Part of a small language model's weights: hashed n-gram embeddings.
Each number is 128 + 32 x the weight over its row's rms, rounded and kept within 0 to 255. Layers, rows and columns count from 0. Numbers have three digits each. The size before them is the row's rms in percent of the matrix's.

# up: layer 10 MLP up, 768x256, rms 0.155, rows 692-744, columns 128-255
# down: layer 10 MLP down (transposed), 768x256, rms 0.0941, rows 692-743, columns 128-255
up692 103:152101107111119103154111135124118073074117087176147086083144092134096149128150141127128161173128141165093093091160150172101117141151116119038194078154107124102162132169137158157142127122121114132061162035106174181159116088124063154128119125180101175200156139132186119123087114119142149124108168116122097119110099137123149104122111093193109180106123142100103098125101160129067131172136
down692 099:146141180147111146095041118104059126134203114150150155173172153103099153123152087133139110160123158115170120119053134162169155142138131126096128119168093103149083164169118138135172110150132079092135131123132143088100144131156112122086135074130128077168127112103129108070112135161102118194188113138141131120197132160135097128160055150156114104136112142162145118139092095126083126072104
up693 097:092075108150134203082126139167111151142102139159135122165201172088082190132126163099119180181106097078132172143134178105139182108120156120141160113158176047148151116141145174146144144204154113150138126130145103097108151150119120123118104087104129150125099180128134113121081169083117103125130126168106120154174117129189146146136165123083097111116149148175129151107197132112187161141125
down693 102:102157058143146133140120147164136056092113152143126177075085204099130153095097154222114187118145173076072073125158162178119086138127138143112147070084165140141187136179151127169151049143160105126084127132113169124139104147159081124173102182100135126177119125155125151135101114143128098161052148124116118134115126098143172096154128131089118131056094141108120093155103137068124157183146
up694 095:108109168123120112120079114126116051124148116094164145196121159119133116152143098145122159184093099084163118115121115088091120114126125122163155149167178164176101172157139079115124154158128051165105126192101119118147140156103149124117149102181100150132176141143141107159125170160099146130144085073146118161158125137091159167091133077093141099101069138077112085118168119133128098110123
down694 093:079118153108120081138113109125112094113152082076144092099083137107146106169153093164076073116126152129122137117122092084103102165151058144119139130120093133117128137125181159093101168084130158124085167089140098147160154091136143095100130155131171129154115156194145162169194182169162144113163118141201110172130098196120152141118137064139136195115125181096132095113142115131100108188119
up695 095:108185102114169149151100084137159134111111117153157115083100074162145134122160079117083119100232110158128095082085144107144165160132085135119158138162181111127129147114162115150125101127117145064133148089114088154186140112144116200077143085157161079151103128094169157130112127121158139125099136134154167140145137152100141145060112104143113083175125087085167137141126158118138142190118
down695 096:150092173075168164113147149089115089116125094118104155086129078157126113175180179145175108125165099190140136174101152111127189133120125107067128118180120078136127135103092155144188154106110167155135118086146123124217130070144127110063142148132089144195124093109175108166094077139176105076135083052174109151181078193137151105103120122152102155180140161107147099128140117088073121113106
up696 116:110093091100129102109094111101090113108153137125067129147104205152164143106155159093112117138129149131106233177157086127119155129079124097191113091091138130121131053098126115137119123132177106123102131103185100166128149072095094120144040112122141127089164099156146141095093149079126128164073190149114146101096110159110091135130134138123139102116124117082095176159133148152118124115178
down696 107:147167141056150158170134084078130138126108124133144106168168134174155176092183069142104091156145161151090190127147091115095157162085108141145127133156161163124075151118120104126168096061049067111091121112146092167102123132086098152097135122144225143134154140160156106121087100121131207114130131132118145122087123138128123075081107133155118190135170088192117128123144116174101163110117
up697 108:091137105114179112161086153104117084070114126132125146144165121171141051123129125114181153162088157119136162108109188140158139102138142046118193131092167145156183161144136105117165121200060114162150082111128094159105131082103127180107129127124137132154120091056144133145165153143159154164122139063141126120182137168139116130123105134145130120096127181180167165200141104138167120083131
down697 099:161119204113112117101133137051108086160140082152176013194116090133127102154089159104157126162128149146182150136152179108143133134057145109086148111152153139107133161133129106097129169172093135181130090164130084116128163233162100094079137164100127120127127138141107114171216148139175110105054145145138134074163122112173119138109144115161149103143187085173155150126142136100102138108059
up698 093:117143180180146139130171122136108119115118092123107163138125134138087179091139142132121062163125132161125146124122057090182137180131137103106122119120172160100134161158133138086097131139090131182193124106105163116095197129122210080132157088138085190088122140159100164090109126122160173200137142142131119106133160137126144213130151106146107152125113130140098099106118100053170094104160
down698 102:110198069119115156152150135131104117144122132152127125106150119214158112166129120086161099080144129067106142167068106173120139123132151131163166147163104150124126119143193174118161113166126119146138148111148064077027186112143104142163128150122094118138100120135175161130130121179129098142115087104116141155142128097105155175104126111074070141143154158184128121089157126122112102186118
up699 101:206181134145087193122114164082128128158091131092115154128124176175103167161153064174114135154098075140107147126125174064107160059109134137137090174078148146073155143056163148094122112184168167138151163123167080203107112091173087138106161075122160219134143087146162120131130118152100135168090144081137122156169110104153146092164187101109116119130167175139135090108140138113138074091119
down699 108:101118119078047120088089146119051187083149091145165142097128123150160087108069131103116167149181107069165191093136176121123097126108114156136204099092196120128208168144126129142135170122083147115135116142124098164107194153078127151077152203089172127110132052108181131123139091113105158107153136130126103122124070140105149084114153135119143140196160117158092166130089106176089101155175
up700 091:153109141135103171185108127142128136141149126109211155127057150184144165132179159136130119156220097060131099117141065158114144050078151174102139063159114168132138097141104140159152176127084157119131140170126129130043137158144145169121081164159119128079119040150109087110104084142152141150155118121152095100156149081094161163084136153105130150103109123165070164135109094141143158141100
down700 092:099093135177132167116164131191084088101119126056150120117080114161200102123138101156121097180080151147153144115120144174143174123115119167112117142153147207192166108123115120122099187145119116088120143096110107149186099180119166193117128130092125161125172099123120146107092099111140144092171161152131117105174076107146149111086120132116135179083127103174133115155189109109123106164137
up701 100:108123150147103119123136188082197123143142173168170075113144110128103107152131104121137186163129117132088077073120086179144134167165146100103113123106132189135095094115167064165081087133178102169174103131111121083118111109186133110116073178178125121137095163112151150138123154098092117156122095155105160096089130052172124086143095142060058087184126126102126098080105145152156106156095
down701 098:138163139102163118081102106145130184120081160155131194172177123140069139102121160143166164108170134213121112149124127132100179110104117202111128122140087176142181151123125149127086165172099102129138109140175144054094139095080125158144162137181111123205150092148104100119112060161133179172107142099142143177146121119134100110127107115155087124075059198097152143139138192097154115109083
up702 111:099159144122066143162103118142101127139122114174180134135129118140106112152144145113070175114090133097139154097091103204124132126068116154106157130184142206142096097122197122139155087145153104164124098150125120163117203111115118144126152111111170119120140160147172136136116113146144164148158118070122128124205087135138120110125089157123103156143124111113147095163135097130159145132176
down702 103:179116150114170105118137110113069142129149116198121153127143126159133118189087084175230203108080136143123155093104132124148091133114083148106167099153137139101149143081087103166178114161098110105085185187083149172074174141101127112049128067109127161128107142146125183129109113086086162135127137115103134117140158181127147181141160131146101126151125136117135117164067122136146163135085
up703 102:112103168184079182114153151156124172124095115118121086153173138134144225090188175132089101152079074080155115142100181132103164140149131137097129159184112132087088174080077170074118132101168147170144126141112127129132168136153140139132130069133123174108114139143131159101069104154076180116117189117157144162143132136109075142154087180157132197147109047116142200060123123152111111123141
down703 097:133137158128160123148135121128159120122111144146084125124126050149171101161168117137076119109085136151122102132075129088131147117135106135189075179185136091139086092133092104138114075058131179145114171109081145153035209166168081174164100171168079136141116171106135116181182107107123099149151116114082113152102105175153149156144183103102107159149132154138140094151120110118129183107105
up704 104:118145162126145093113183062121175142102137193109120122145104134127136126190118132199107180102086146142079098080057164137128112097130166129110171084100145099130162120126149058109172133143087130150145169079157189098144109191110123140082117142177108077117112144091130106111139143100141123108093156132099129155056073134096112129108131112088145208118080118135084161144106123106108127121169
down704 100:136176144140092127138191112125131124125096134134196108117092098173131170137176145156106107115046097114051158094120126119143110072167149149104128145124145095113158117157173086132055170148144078168090153161134102091173103120110118181078126172107144147093157157131140134131134143129136103101070068112100189081120064139098107092101037149145101147095095115064147111116154121090131076150160
up705 102:175074145106070196135091142122182182194134114133156145167139148076120143157102137145077063143142129133164127079119124069115111157133094118107159178138128118185124081124079124084097130153121158087123149097090086153182139075132130119213135210098184127172134106141162176129129155179056121148189157125103121128159104108121083092100090103118188093177132178116143151098133141108114163089159
down705 107:172133099155108140155226159067116115152095136122101190078185092114130109101116139090134132158156135073138144140072132114100153134110165153099158168094123125101147170131076124212116046088134138134103154068112139128174179139162164083051166131107144105126155136138183142084087091084122114110157156124127107133092098146070111090113163109160065175125094166131102133059169158129115201174160
up706 092:079142144148125177176154115142099110134143154084140069085150148150151131138166154167141121106186151114129160095178134096077115197165147137076147173116196128112112144114141107127132105103094166125078128137133158153163167142155162138111083136183137176111070145122097116076146121115088121179109087100139136190106132091062108147119139155127140132140193099150141144040192105049105131095141
down706 088:100174096160130141151143145108116151140123072154101142120113116096111136070111133130121132105070104177139125120114109129088112107118110162198119059137099121134106146082090120116101173091139139176100121136096077142023142196141147075169144138076092140160090138113080167094128124145122140077078023118115152131120161123130132103122090122138065138141149067121119132109118127143163128154128
up707 102:102109161121165117100117152117121099129153116189093100098091114084160096153145139197101128064088092122124095150169089152121120176118162179090137205174100178117138142164156070120086106121199101103125155100159118169134146094076133106143082123086161113197167125109100110152121120063080180160135174128134083114136144090114092168096183124158092150146158072145124180169145080184149106118106
down707 098:103093105120110119185129079080110060171128157055078142109072109093135153145144140112125138129138101135077097138185153157144119093141152106157141123118105142136139110164117130166134188116191128151114083088118151125208070131135105107129147133162165133191126115107128084172151144079139169093148141122049140171121130118118130117105104173185168101103123205154069125160151177107154113118103
up708 100:119139120145142110100076105159168127177188172097153169190164103175131157082178110094123094079134142088170099110151075091134173076145143128109158126076097128109157143101090128137169188094111168078131132131107147124118102103160144056098130123073112164101156128173173169146142188118149124158131132123148117094137165150155079174173115104131108136085122160105175128149145060091067173157129
down708 104:125120156119117185161081170071122106082119119120100151133131142146111143153127198173124116131124149130163097132117133087113164082102149124177155102079155135156155122115142088115161148172159139107138121194106123142190135111100154133192112190164148131227084098100126166114118162146170209118133150141128082143157118127117120076148081157127115138093075124090112087151159141163155075171125
up709 100:109134074099111159130158108139142147119192098116098153173122107128137136095147145133139121119105102055171170125118141105171091120127152090079045199095158062085134160142133123147204097121113111147168091120130138155156092120159085047155073140125149115129151116178144109133150135185087136159110027109143112133110151165159162183143158160164133155071133071106128093059126124144137204099171
down709 099:134114145121097104113082152139175095142094130101109174135089147155120151086152150170154080127137126162087094117112107125102117125176053187113107189116187072141112100174089136191146141156090139089097081151154131083118144163083119139147122119155133117128083207133120117183169109111139190179121102087145134183060112119132096107138161166120125110113100121057166193132100132133140122184144
up710 090:141103135121096141164162119126160109139091125148134153074201087123085121061137135104153134129084124140141175110097159113139146122103192048147099128156134096138184076150150127158149135122128189068078080122088113149099119137127102106123119138119106152091117107144187148142134112109096105121113091132148144121108137142124140132111085141048094040078143150138020109117155182156121136133138
down710 094:186091139172085096115113158096167118144145135133126083061136091114144086119103069143144139128158209115159159146156151096100102150084127120130134088128072136081145053157129122174112089188201091152125101161129143105112093154117143167131115123134142139109160116182080197079142132102091195102150145092130132083174121155169131133112097125182137107167116141146167130114112140124171132132106
up711 106:173096147146187144145101147089116112131110066171157105165044131145091109144079117097074123150110110141085133165128141133100130156119100144175126144170128183163189153100124119101140122113155075124125061119155130091107144149128144058134131150129120156107137148163166130145127145116178151159148147168105126146192108154170083152099101206127147072082151155111065157117130119118073146124123
down711 103:099109109123140116117124124112179138076121136099076135077122163105104143118060123174124146100103127199114133166128085137164158122166148106156173155135158144159106145178143159142123099112118171081134153197166116113141145138189136164185117132185107124039109182193084119169137134120075156139134079187117174146159133151155140120143190075113146143060132136204139137128132054089163138097159
up712 095:095156159107107185128100137081092162124081108116082159144087127107104124113180147188132112126144059116109143098104149150132096190147173109093060120115109063166143180130140151129168088161129163102130134176114168151132142157174134211090118088110114095078073133107159063074186102155149143157135154133103108188137095121114128143081085154097183110158109150156136170147157158118108098122122
down712 100:076115128090222108143158110143115097180150120087129122106130128120204089170150163096121123137136146161072067101143185155150187144145150136112093069158116107163146111170093093100115129144107128152162118117108123116072176147102105078105130060114103112155180107127073114127098095121086096110168073083096148081179142093117084132142097114117142118178152096108118094116139148102120115125112
up713 097:140125095120149123148108151208099135133149139111099094158144123155116085158120132076138090179175163117137084115123139123097129114108143113119151134091103122085153159158137097072118057153092142178107102100117097097132138107109049162156113137190166151109132091138132170165156142082101144107118144128146117106144141096079102182058127126108138134155159139108043168110124110124150134149112
down713 102:098103177127122100154168143144099160163127119149137059194101078094111151128094094130144120153112157139133140190097125075115152170140128113148131071086136104102118133129125114118129221141121112082096111070094092150105129138125083081188120086124150125070166190158142165134090137113111083111134133125139152138176106152112182109100105122143067168130090102141193155203135123153165144111092
up714 093:155093136146177165132125088136101117119178184160063113166145205104101121123132183162168120146110143093124170186128104172119125137116133096162156138134110094109159141114124120166108103119080111171180159106138064133161151103068070140173117119139092130150149147133144151181161112121035178134084118127078097204118155142075108195076102135158164049126160190103113129138189109089079120129126
down714 103:114169136155176141099119081144111163076078054210103120134180141138116124168081073067119144160063147151126137139143126095084131156118091179112124081151098088141102120123091115116127111140125190113087140099142138160112175085115182103083074109146095136107081129105102164156107170088077110156162194132142126114136152103118189174143224135129126155080161125153119137089098145110170112105150
up715 095:181136151148062203142120127105105100133060159087150124105121168141153161131116149092126139144128133125101112171080142112105077182148073111133071161119148082142147097155160159120114170078118137156137161114137099198140178084187101095082115124088097116150172145115099168147141204118111110108084073174116151162096121054130057144109117125153171129143129078106161105120151117103133117093105
down715 103:147192091144132104146094158098106097233150113165130138113090143105117123182121159072154099173130106081104167131125096165101151137147138111122106096115171114194127121186202136154143109136186051134148144148081128120144105114141111121133101143114087157122145128105130157146105148134197143144121152150149161108145093089119097138129134107105131130141124085113098064197145122133117132068096
up716 089:098103117101140124156161127078073150173118088122177110085194110129114181129109213145115127136178159113105220144159161121121149111167108091103129085111142124143122139113141141106166137080103131130134076183154156145124154058060120162140119165129123129061122162164103180080171137133083148173146171103137150123144117147129083170129187177093079056058127133142104132138133069096096157123111
down716 096:137127142121118116105100189111101181100078124075138111135061128168128085105107142134118140086189143078113122167156146096103130202109153104172124147135145168108082086151134102125142098129136141139112069102106109133061146162145138197132145101119144154170107100118080127111197073123210110127146126048156139077174162121175077201124131131066116057089086127099120183168140136175142148126076
up717 099:127108139131137152124166130137108114158101100165170117145102133099130101071162156122094158172061106072134122152152117164101075126058138149079144136044180188103137104154184067109103165117119087109145125142140119158099141164147177113167087124124164133139166097095152130163098095120114168140090207113129081077093148042130167083034147106174137099125127178093117099132132086109204130091103
down717 100:145118116156105160126079190138101133096115121140104161101070141147139111121144118127121116056147146090172081177053190123093140123163086143172127176077126122111126111156106109123145129066105120106134089113108180113160148064121152096137121156168111145093128120140079173098117084206160170080121117098159165119115141116118119155139107091135104120166135139054056182131114123123120126113143
up718 105:235118116173162123146122137117114111089078093178147165105112107179176167106087179117181123147124084154078100167070174159081080090128087157115122161102130135121140139159139179094085123124072119111120123121141117164101141139128115143093134101142156160128152112100107100132153170127126140126098112124104053205113084110157068090115145132128147145139134112127122137130140102133082066083098
down718 102:128148184130125103116107154124111197168162130113162161180102108151134169110127088072107174108147115109132138142091189111134104122158136161126063136061133171167127113090119130129144115102135099097109142112108138132151128076110153146075069084112181106121133152170116116094137079153082108174131158187131166168130113153126084115113100164101113199160133087125182057173147074106175132111124
up719 104:079179102113104119158109154176180114124123163111112129107151098136139088172182198155102121091133081154164122165150165056050068148115167169142091168094132185070139135093140153128161101133143099160108107123181145086178164154081126017128119095168114100136130095134142103077154110093136101113130108124077113057061079214150060129100114159134134171165166193080111136192156109089110105160130
down719 105:091079126110155139127130160145133138149103074114138148093099133123210132179113173132121104120082077139127168078104209109130127126155141150066156120083155119174140123114096135160138170168167115150144149117097112106140060174145107100169101151151131099122133113118111155119085148142153114114103131153165116150094158119157158165135150102113109121113133143117088136095135077107158127150084
up720 093:082071133145102105079141110163141094134169123074085134117163102155126143141136128095148139087136112109161098061185135111078106049111149109083153171143095131100078153145113093137184118155162150079135185182111171148099148131080082090151204114165137116168168142100103108100163120129143097149151142151111063082134095114172182181131095120135116148097124132168112118103120106195149115141139
down720 097:104122127155106156094183144159101097081158150169077131105106151193071153165127174137097118135148088148123103166149118159126141153127110102157132081149186113203188100144100176142110115144139086109112112105122163128196165107072130111141144124193144170142130138088120175098130139142152089097086102133084141141098074083145100116118130075160094109091107080151105206141115054139141079129189
up721 102:103060164091090150122119129123055118143120160143144112161143128166074202168157182135137153130093112131107174106113154099094124164140135126138190141063111146128120129093150134132127113203135111125090145035172132130161095098099085126115153087200192150112127147122120092147108129110108103094118123139119113125109105090119150100102143159062095154156101079067120130180183120131201068126131
down721 095:120187138161144081094140058146193132157128140181089201110136127123177112084100149121165102134170118134138151180133164128065091089119102095124081134160117134088109159092153102177126156103113122103111192068138166113129129123082098121187194125096155122081147129101109100091128147100185164109134124108107179158145129109125090128201109131170074112133176085191169115107122071116148116136157
up722 100:118125118162099158058180124136168123135084136067110145119069071140104128162108145149091205130083107160153091059177148124153210130132107178049176146148171168127171125095145145163073098125109124190136142111130100142167146125141121160071183160147178139138154205090113141109115092157134120157127151132071139180120079143099156094081159122132122175182068124150140142096098156137120139153129
down722 098:173169147100145134103178100121112116142150131115121094154109146128142172151095146154090112104108109173147122149083067147184167120139091147134089083149081095159119170148215109120108128171124132148126102091114117153178083186143115129154128089212140183079079168082108125169142140106094165148114101154108117122044180104134139098136117091115146084099103142134127110107161137153112065139136
up723 097:092186149131175141176085059112206191169126135175198127145138123110101140156133141139119114131098089112122096120127155080131156082114131160165133083214161066141084095092167092134109175135105142099124146113096146161082158138150090070147138171114127104071153136089142116081079102152069144161096173121100191102103162185131045078157101092089126112107119136120096143166119092092119130130156
down723 101:130144096104131132143195125073113100096119121131117190153175105168131115143036121181163121142123102110146115201159091091175156119083148141074093133156114153092132065175102097142092174109166154101077135092070116155153177123143142080131118186208120172096131115115121123070097116143098126130173093074130169146080085178089135137110121146209171077139126123123177127149086144168128113155143
up724 093:129126127129115082159153127124147105137171129121117112148096157129082100118180158158148089185160164117191105087130123121159115144107105166085080117182101118103107072153144149108111118149164084126129104117068116150082132110123113108054131111091160145145183167094103098123124138173137164140098093163162144125144134118111118094141110162163129156136061083147131152076193186150118145181179
down724 096:117140119168179170115112126152124119142136143141082138140113149094108140146156100177097190101175129148094159133145124157140132102198138144174073104143111102136159094113130093140099136092123142119148157146145112104100159111154075146085128090075114140117077188136108145117175083147104069125149123167128189103154073077149124154121137093149090123186136063129102158145169088163131115134093
up725 090:119087138119200149207110162101104179191142131137154147083058208093118129119096175133084140151119084141147121111063106117094154125098082118102122071118148158119149171148126101175135170134157113095122096147129127077105151141123106134153131133128127051081134133159121153155145085159138152124090115143219163125157134163064161142109141106086091142201160127131106095159151181112086200156086
down725 098:181147152122134089151143129096110156169123118157094102116185093162162048123120161133133129112120155084149108154117151120105169111171170138144148110154097118077155178135122120114112164079095162151104080126135183153107189125152132142156122100152128182094161065038095155213200144114148091137153108165078112167126163166114119129160112104139113073115154099120119104138086070138136134156142
up726 101:113123067031131123168099103114167046154169146179189162121141132086166141163146199136143110164143114128108134069122114122183150137089139156177167141145102102128212154107123112066116149118173109106062076177107118130106126135104115128190121111142066124123177108091143142088124090127091092149168168178144110070124150107127135110107156141087121140150120145098135128165082108097116110100143
down726 092:133132157123115109061154139142105098087154101060128073190212122104084132169116117143096110135130117162149155099150157129214102120128128108134133148174134118145142186125173123163138124107167116090157136167164181100118106121175158103127216142115109070098095146138140133147129078123119095146158116177124092124147098152160108183125154063077116137105133096185125095107151077134141097158119
up727 091:180127118124111116130139088129149098155099131130126103104114088181160148140116089138100184099116216125156096113116169093142138083145123143149161191114083151068169119162145135147077069164129145085140084164153128080153100140119113129143177127126135138096108053110149170174082099184097160114117137063112070160114090133109114161103170183139091090098141141162189125109127145110128117160126
down727 100:111186160116143105089160130106142126203124116173157087107103118092138100127147113120108122183183071102083145099159104163131103133095170154118147114116133099116121157086127144130139128144130130085154143102082158185130171073113071129117136206113118095051174045079059154178121096121111104125095162114125148084149152074123183083158103094138139139144161124076106182146130158118146145138125
up728 107:107167111148123153122068163061177114126162130104155089091116095115132148107155165128121089091115149147068120099139079153093161121121160136170125143095120110193130079111171090094111131119149142134085169126108155180066096153136135104095128139144155143152146120103145117177164169136167187152095194185162080153083117178092109159152109152062098113082118164144115086134137126066151095130103
down728 103:147156115176115174079129172128090070134112132141152168145146150124142121086143143104057066144103147133078090100101081098057113189130102112193065137103102137151104123071150100137129121165157179122118163134121152196139100081126156148177113120170141159094090177176160044134156176106125163114141136126156118133102058150125101139135124117142105073119107141102121094142139120179086094156152
up729 095:147145115127167126142086136127192156126144052108110155142130070075140100113110150108156147165133121102172113154115144116108179079108147105095117130159150051109122118178109160122165156133162126077130154159047126036122151123106092093170104104115192157089107153135089085123103120146123085064096097132110184201166153098103129094104127086130123130121145140098110136099124195157098118143120
down729 099:125167141169064145107137174112149112112121087101104054112158169184158078131177126130139032143143127136172124100079158158140146147123092156123091111142128078055052144131105124094144146084157145104130086100092134076103122130147096096101151139140131205168158143094123107171114151117136151113117104104114106150134176085123100142130120116150060180167083146153130119107150111169119139124143
up730 102:144142075121133105055155131109136183192159142139080081132149121153141071190119159195118114145115075168130089100154092163111125086138039072139201142195155107130111110169116096135117130116140120158114123148128154131088123094126089183100117141116166128111187127118136101160155143102087089147168119084071108135123114128115172130075080128149140086142191143182135123112113074160101137165148
down730 099:146120116147128136141158096090126110090144113122142105109170122072116064070178147144111136161111136161145123174112133157098180117099135133141123121097104101190126073082143092141131086142186149130124097145072159165160148121102047074141118133128171106156185166089146116157184131094176159175114105092185171105190138164101147137092105114101104096138106162177157046140111155091079054123093
up731 094:073163116115094136125111170138105149151111138150102122125110114167186152126149151108178125110089079174146137069128116153148108162174107139115101175077139159083127109077147104106147164089137121134105095051180139098122035153133145165127139162171152167124148139133141159123112127136196135082058139102153143094114063103203100124163177087123129167154108125164126139125158042078129150109074
down731 098:078108117120128090087074097119187181148113132103147082150074176144091126180147158161102127141135132091081122125097125151133147150171124149070141150144159119132166152116158156089130197119106128064165043193130116131161167110070183099119175057155104157105146193125098133099124081088110201153136076102155122123114135132112085174150030077191170094120118104144164150161171099150131192115072
up732 094:121099144141166149125208113202084160087106074146148132072181149027104102186052097141134122171118121170102125159103112145157209202183086116151139144137116124146124113140101139162119077141091112136123174046134152131146116113104109153120115094161136124202133161121125084102093119161118133135126195127108138162109086191100137157130059101165160095125148148187137151119173135168160096207142
down732 097:211105150203114094155121120073134110093145112073132103105137117096131154107106188148121160109088145126158105121171147172140168079095139138151152086125178157156089180079144155110150176196192147142156109103059124095147117084079119052104116119097137101134163084134113115127201151149121154188102145121103089152171143124111178143094146144126071107132165109148124139201140164132088128165124
up733 108:119088115150082129187063161162096128111156124140151176143147086106171075114098167058120057116142093128085139084107109187130130124122134142124142160111110065124148128159104126153183146137085137132120083095111141149142178114117090139100084136192136113155090126142121127114124121107178178084155153099100207131175102117121082130129165172064129129111095172196115095088141090152123120204127
down733 101:123110137087140136124066142089079157097147121112085113183167115145159099121120079114140103066162139127189101093115162131080094097114099150145093143107158119150094085142182089158141139109132097072140109089141088097175177125127108172159106060148099164140075138149151130103175084107170157126088145134153169116132147114158105133153123149103121132195110111170155117157167108153104157126143
up734 101:171122049153194144169104101150111171118099124098141180039133096129136181130116144088126145170089117123116136133148098134081078105108159133120148138135090177133113117092157106154108126158129112151152140110140171173114147092115107113158150164121081122125150154126119057080123121121118149103072128103136096107094120109087124122136158175138148139195117152157135039107122081151090131153113
down734 098:116159113142223101168164181154121127160109097049127091119144080162106160113075085144110081150116100139117132126207200112126089077084129155132110141137173157183131163119128141130148144132111115171130161075153121166145187114131158114060151147071131100063162137119091074128088125134159070097171157172150151143091116048130117094152084106146122130153168111135091108070088122127147110113122
up735 095:159150114119109124145150178109106122129108168148136136083132158121146131108118129087131101143107094122153071113136092188109136184117066158085122180147177096126158206193091167116125127117122098077109089109079188126169119099137139112097084090125126138119124117113194161152147112145105155106153166123119094124137102116175109112137128129136111137087063050129143129141132143082103145148144
down735 104:139113184113103075116140081111107119147127090105093146132134139099131115099091159179089150140131164128084113109130182178122162122121192183129103057129152113177069158108092131089066149157122151102157090132137124158180118120100083084162109125108189107127129119175074139120145136062120160151115130127094138097153161136176090134077141157134163141088144154143128125113144148081150047089183
up736 109:118124119119104250144124176097147154090196182123139141111120179130103078126114189187143104139049118169154069151146109144159138144123145143096123123110105176138161130122164106131147230122103132156105117117129119119142091110132118135091157104161157127128145080187154128082111106179126114145097115149142096160210124111179101099178116098077135183151172128106180116119113145146114134119183
down736 104:105114113124170121147108129134186051110143142220165063141148126122123177106143091168158074147127101117112154096158083138142140100153084149138180100080176105095134143175139101116127173108119136170119114172178040088103160103156120154126176115112179092129114089116154129138129064145128098168079066152141149151086144077136111105127172103166104154126124154156090139107115121124142115086142
up737 094:113098127107129113079071144120173128102105118121103092142134189134075134090142117143138151171050211115133105118081131113139165162120120142165106122078115115076206085187084117148060110101167107183125127112177140149112080121157116070172133117114128126109116097138107144135126107158110132143054157077116134150125127111072126149123109130063133134075138110130105190151135097126139141084156
down737 104:142182104138179108139134133139109120153173041108131142124116160168125098138148116062177149159143100122153108137121117105132059107037157087135066131131118162133141042173182145127138127124151086100086106170070099168177147144109109114114093155180175144171131115141156129102095143144123115064120107112157127103153133078111143156103128115177123076114186140137149135127083133129097131121142
up738 100:095143101117139120155164145079140115128089145104150178118102129117137138095086082168148138134162123131141091152135081128150124182115174170183144115163105142182155079095192138142100126127180158111164145147108125084130213076145111179148114115092140159156107166137071160119111166127100159114106154152153087104105143130158138223106107124115078115076124154072123146122158126109172123102186
down738 104:131066134136156142122154131136121173126165100186155152142076121088138150076117111172127167154156048153145115156116091118155142142139124102129160112157093134128182115137104127111143162160124166106151151161185113131162170123114137155139177092131151084112146153090194137168125159116088153165082095185153079100076120129135197123099105175127158040204122146112137187095140118129073147174123
up739 087:070160100151162115116142133134130169162122139109169122106092178114115147105138190165166116186145152062187122125125173106081127072150095135079108116144039136162145150078146166123150114119142129099077120167119161114144133165145126184126092130138111092136165185109115130112153117178139102112085109158133159107082085116107092090135110161141150098171129103085118101142130096120143081138204
down739 095:170103164064170135064106141168095171194189112090131137161122155133206144126133128173155121041110189168129120129112092140175147097155130092176117089148093126141140070125128201124141136142079110163170104096125174051128168101142102156081172166113055130134109159123098112095153098096109132138113113138123145106128153126145137140090066148122131112178135121129076122091125101047178089117146
up740 097:130110126177094178149119154129123140112187130113095114074106136121112136077098121163090111147122133130109141152095195119074094125134099045132146138148077175122120087128103160123107185113163102166142073111083106082126140078157078097088133103127119090108082123128143115105108109128102117156120165112164154151133102070096133117107035143134084161111140184134104163170156118110160185110158
down740 100:130158140119079098100130139076114095156165148084126161157149117104124133129103151116158098162068136134120169101161080077094133112113131126112152088148113164175096172096121169089103102122086085127161181152076180142083104130048145152111175089152176133064114143149100115133077106089086087117159131181107172132138173108135116091124114130096141122165115182186134112086143177195103160179175
up741 102:119112136131110112119092120099154202074142171130128159162142137140100147141119150145138112147139159108138102116133199114102082105174087126150186128155125112170118134118112101137084132091155108165152169174137131139100110124150127165174155144105156150134163134142176118108149157177136127141066102107172070069190116134131152166129135141150116099140074083143138139118122146117112144116076
down741 107:109078162215129134167107094167170116107110140095111131173116122079139097121117121112128074125151103088162156154173208119156092142135152132110156119072134077083112131071112122128078120133161161102113141201155146128143149097147146154158094152114180163151157168061128137112129130179153124065120122062129127050132141094110119114173155156187174145130120082163098136145123105152152058145143
up742 099:102142130076105063132151107058124194171071115114126172127120162102132140113113133153203143123161121180128091199106184110150097152173093117180111074153152131189149147126108169112144113170108123074134119086141147102136150079107131108121100115117152102103130151110078107137090127173055152148135207104153058127099143101114173115141148080142116137117090037148115203123141162147145121152182
down742 094:098133134126152101022153096081199126139113080127149154163134089159146149111091147167149188087086164041100240087152185067081142123090118125126149140173136108142128120091113110142165122140186135083118127057087131127136124166119126153136162128141150152159174141163140173078072112125102100065161113182090137143135103164142108064089151131081115140116143145149123105110146127188157107136145
up743 106:085146067144191130166119039144134174148149157116158109125107128131110117094084172174109099159176094100140114107108127118089155112071136124157143110148128127156140142025167131130121158139123162143127071073134084088158042143119113154091103072142113190130095129117108129148103146186123197106166134116183106132135141155138104108134164121129137164136113048159137096138173141181103062122155
down743 096:141146086162164136120158083088153161164084145155122120159165133156086127186115122109121108160079115128105143156190152112119076068079181123112145145182144160186102166072099134164134073101149145140149187123175072117122152068078080197101150119117172171119123086135127105111113122128149200115142147139087126075192130153085099078097141146096146158127100165134154148102123185101104154161141
up744 106:186129139173131167099134098095065116168139106155118153099127125136095130145109163127126168096194120096067077172184130153153144112105114127120172107137099097068144134077152123207113135103094136177099095076143143106122150162146088117148187067083098098146112153110165101107154156099097141087099181101129166152110041145172137150043128088163136155138153128087078111146173185089143117179145